config.toml
n_layer = 10
d_model = 192
n_head = 3
n_kv_head = 1
head_dim = 64
d_mlp = 768
vocab_size = 4096
activation = "swiglu"
norm = "rmsnorm"
norm_place = "pre"
norm_eps = 1e-05
positions = "rope"
rope_base = 10000.0
rope_fraction = 1.0
qk_norm = true
attn_scale = 0.125
bias = "none"
tie_embeddings = false
parallel_block = false
init = "trunc"
init_std_qkv = 0.0422
init_std_o = 0.0
init_std_up = 0.0422
init_std_down = 0.0
optimizer = "soap_variant"
lr = 0.00832
beta1 = 0.95
beta2 = 0.98
weight_decay = 0.033
lr_head = 0.00877
warmup_steps = 146
schedule = "wsd"
decay_fraction = 0.907
decay_shape = "sqrt"
final_lr_fraction = 0.02
batch_tokens = 131072
seq_len = 1024
doc_mask = true
train_tokens = 401200000
steps = 3061
dataset = "wikipedia_en"
Each number is 128 + 24 x the weight over its row's rms, rounded and kept within 0 to 255. Layers, rows and columns count from 0. Numbers have three digits each. The size before them is the row's rms in percent of the matrix's.

# gate: layer 5 MLP gate, 768x192, rms 0.184, rows 382-406, columns 128-159
# up: layer 5 MLP up, 768x192, rms 0.186, rows 382-405, columns 128-159
# down: layer 5 MLP down (transposed), 768x192, rms 0.171, rows 382-405, columns 128-159
gate382 099:151102120150114109123116133116136117142132146123148130117165108153115092103131118135179146099077
up382 097:138070130139102130123133146140141127125130092165152135147108115092113132069130139166123138155163
down382 099:115128120095119191126122136130123152150139120132131100143084107134130083086132138165111170145093
gate383 099:101117158137088142214134121140117166140112149160122141135095148143076151108128166099168126139157
up383 100:113132129154125094135166099137098117174111164136138112129116110125099129091132098134123125148127
down383 099:153134110139068131172133155098079117132144069134108092109139160141160142146141133102134121166138
gate384 099:078143152144112179088148140144126107085107143140088126144158116082100126103114177152135152124155
up384 093:161109145100120141137168155142121103157125083102152102125142119157111179184151110124132122090113
down384 096:153168137144093124123151135117148164135156170147135104092148132130131132171151154159146114118142
gate385 095:147113106130148079105109166131091130115132156097097141123132134169105153128156123169140142146143
up385 100:165094164137130171122128127151137101121137160135150144119102148135080146133161152141122118128138
down385 104:189134123156125144181114120104141149103123091118122131179127114136100125132097149152125126123115
gate386 095:086163130145140128137176162121131092127135106100156142138138121129160148120152111148135113153093
up386 106:122074122152112132139089121137167097142115126131137162139105149114145088136085155140142100131118
down386 110:086170132120146090138109101125116151137116111147136157146124111175088074163092125145107110119151
gate387 104:105113132155105165104117158158130095123123122144150106121125145143114148116136112165130149111158
up387 102:099138097143171137161078099146102108153127091117116150106151129110145139137113186123137136115137
down387 102:126124118147125097173168109136155130128180155109167118134147087146147138148135176130078127140080
gate388 099:121070151133121165150134181120110130114169126092170103142149136134101131137104116126155152150132
up388 100:107124125136159162146124132150137137133115130165120115140149121117139133131102121122131106119124
down388 100:103097128111140125120139123107081153104166139144149078146115146104192131107098132146087121107144
gate389 099:099132124109114099118163146136091137159107129129132150118115096142109096104189118153099167149150
up389 109:161159161127126111151125102112146170152120154112160134147118147120148176125088172156111083100117
down389 109:114138112117071136072144159151123116115127163128150103162135108126171125124158149140119118157124
gate390 098:092099121127091139143108095126121115146139135140145154116154120155183078101152102137136076138094
up390 097:127103133155108140142124132124135095110159106130130158098182114173115152145080127167157168142123
down390 100:116082165121116143146130082155115096126124110188166142106153112129131154156089135123133159108091
gate391 097:141123112166134093090120129145135143134128125089137149114155140132131135135140104165106111131129
up391 094:126094145125127156148157157091134134140109127143084139136112164133167110144117118097131139085103
down391 100:127095135109182094156152146120165132150100097144132101123126131148137108136121147122111101136132
gate392 098:151089101141130097120159109126157131128139128116098124156113156144132119106139138148140149142173
up392 099:117091121117128136131136130169090111122103094098151078105118114156100133146127137145169133160147
down392 098:119144137099105112101139122144153081119110170123140099141139111114146153106096098105191135088126
gate393 109:157118139075109095132113137099173127126117148122085112105110127166132098163131139143115064127091
up393 104:101113121158107086133112117147121156102121083145126139119121153144136130116167123124139175165165
down393 098:126123114156108136158139112098095146094131139111086106175090122145164124111168120132118155135120
gate394 103:123126138133146146101109140155119114136103110127138174144132130108107091163115159116157146134100
up394 102:115090146140116140134133132127128134131123101115152088142112129138141133138102088120123108139071
down394 096:134124100153124130141113132140149157061120121142144149105144102163123110141112131158151092122148
gate395 102:146108111124138141193133158141113116063141159102101090149175130149136119121112122090132127121170
up395 099:157109096087181176137103113117103121097106130151117070154128142140153123103137103114176138113114
down395 102:101145157075125108124134128105120077096113128123165148143119132098129102147112140113154153096139
gate396 100:122133133154150166118108121153138096123094124097094095100145130144118119145118134191157079116139
up396 110:139075118151109149133169163101129162119126147140137088124056135117145151113154138156156134145142
down396 111:144090131164137107113100102142149130083101154161118123125114145135116170126192158112132135116085
gate397 099:122135164133106116138128146141143110110110107179076123109125165130126112171121068122145121115123
up397 098:110140127138156153113126142071146121108125110121137121144118143143161134123122094117130155173134
down397 102:157076114150122156132142145116179099088131135121134144106077175129140137110127109124132132129100
gate398 109:079104137141122092121166130104117131136127091146124120135137143139151113159171120150081119181127
up398 103:133117121137158139128133116106150167137123171164127112138122113120140089138145130156156121106121
down398 100:103125136139104131119122122129120105107115151110143144140124107134135128130122111143156124160127
gate399 108:131158140148122125112140178120115146085117092153123131077129191122155131124168154162088073129147
up399 110:154118142097123117134117070137110125146109125128143090125095085104083147147076147087144156182133
down399 099:133117137121117113094113168126141119128130109148112134136142096149142126111160167105122120120122
gate400 093:118111119129118118132167104143075126110135161133118116133180106127086108127099101148173159137122
up400 095:120122113139123084131132101081159123127129183097101096133165160086147102142082138185120133161117
down400 101:146098143106135144115138149163102116084109135136129131140168104110124145148103091127165139070127
gate401 106:136123147109072145134150150107117149134134118143132128160135120132120094130122108107147115119138
up401 105:103117103129147151111098163160169149159093103131086111131137111133117101143145134159155064127114
down401 101:095101168137116108117128149142176131113143118115150137157140145095061105061159105099180113117154
gate402 108:142122160143144104140114152138107145167163121075141096157106117137091149076135115146074090126118
up402 098:164114090100130124102094120122095156128121128102127138152135120151101085156121161106138146108112
down402 101:112165140099107140186128149158156119171112112095164121083105127145095115147115084095145125132116
gate403 103:120121127149162128127153123127153124105101114100089122160084143154129119080116147130137146134104
up403 107:113114145079142141174145130084191122120131110079089142153109095143153138151180145144097138153118
down403 102:112097124116113114131098113130124110109160154070150129097081125129136148148122114148118155086126
gate404 106:143137090134116116057097136100105145096126125128149127157143085112112075112132111125150136120178
up404 099:117138125124138079165164127116148125122166109101143167106106109095177126132093151112121084178168
down404 100:137154126145174121161132155143129088099134093099132108174136105119124094095143108157184108117136
gate405 098:126114080121132072097138140116128107136131151146144151155119134111125118107093095151161110163119
up405 103:187154114135118131123103142140089140058150171106111089144137141098125141149135124151160106130125
down405 105:123144141107119116124107128167108125097133155109088128071150130111153115163117129110164093148120
gate406 096:103090119091101126097115136140124094149101099126126146143093163119094151140128152131109141115157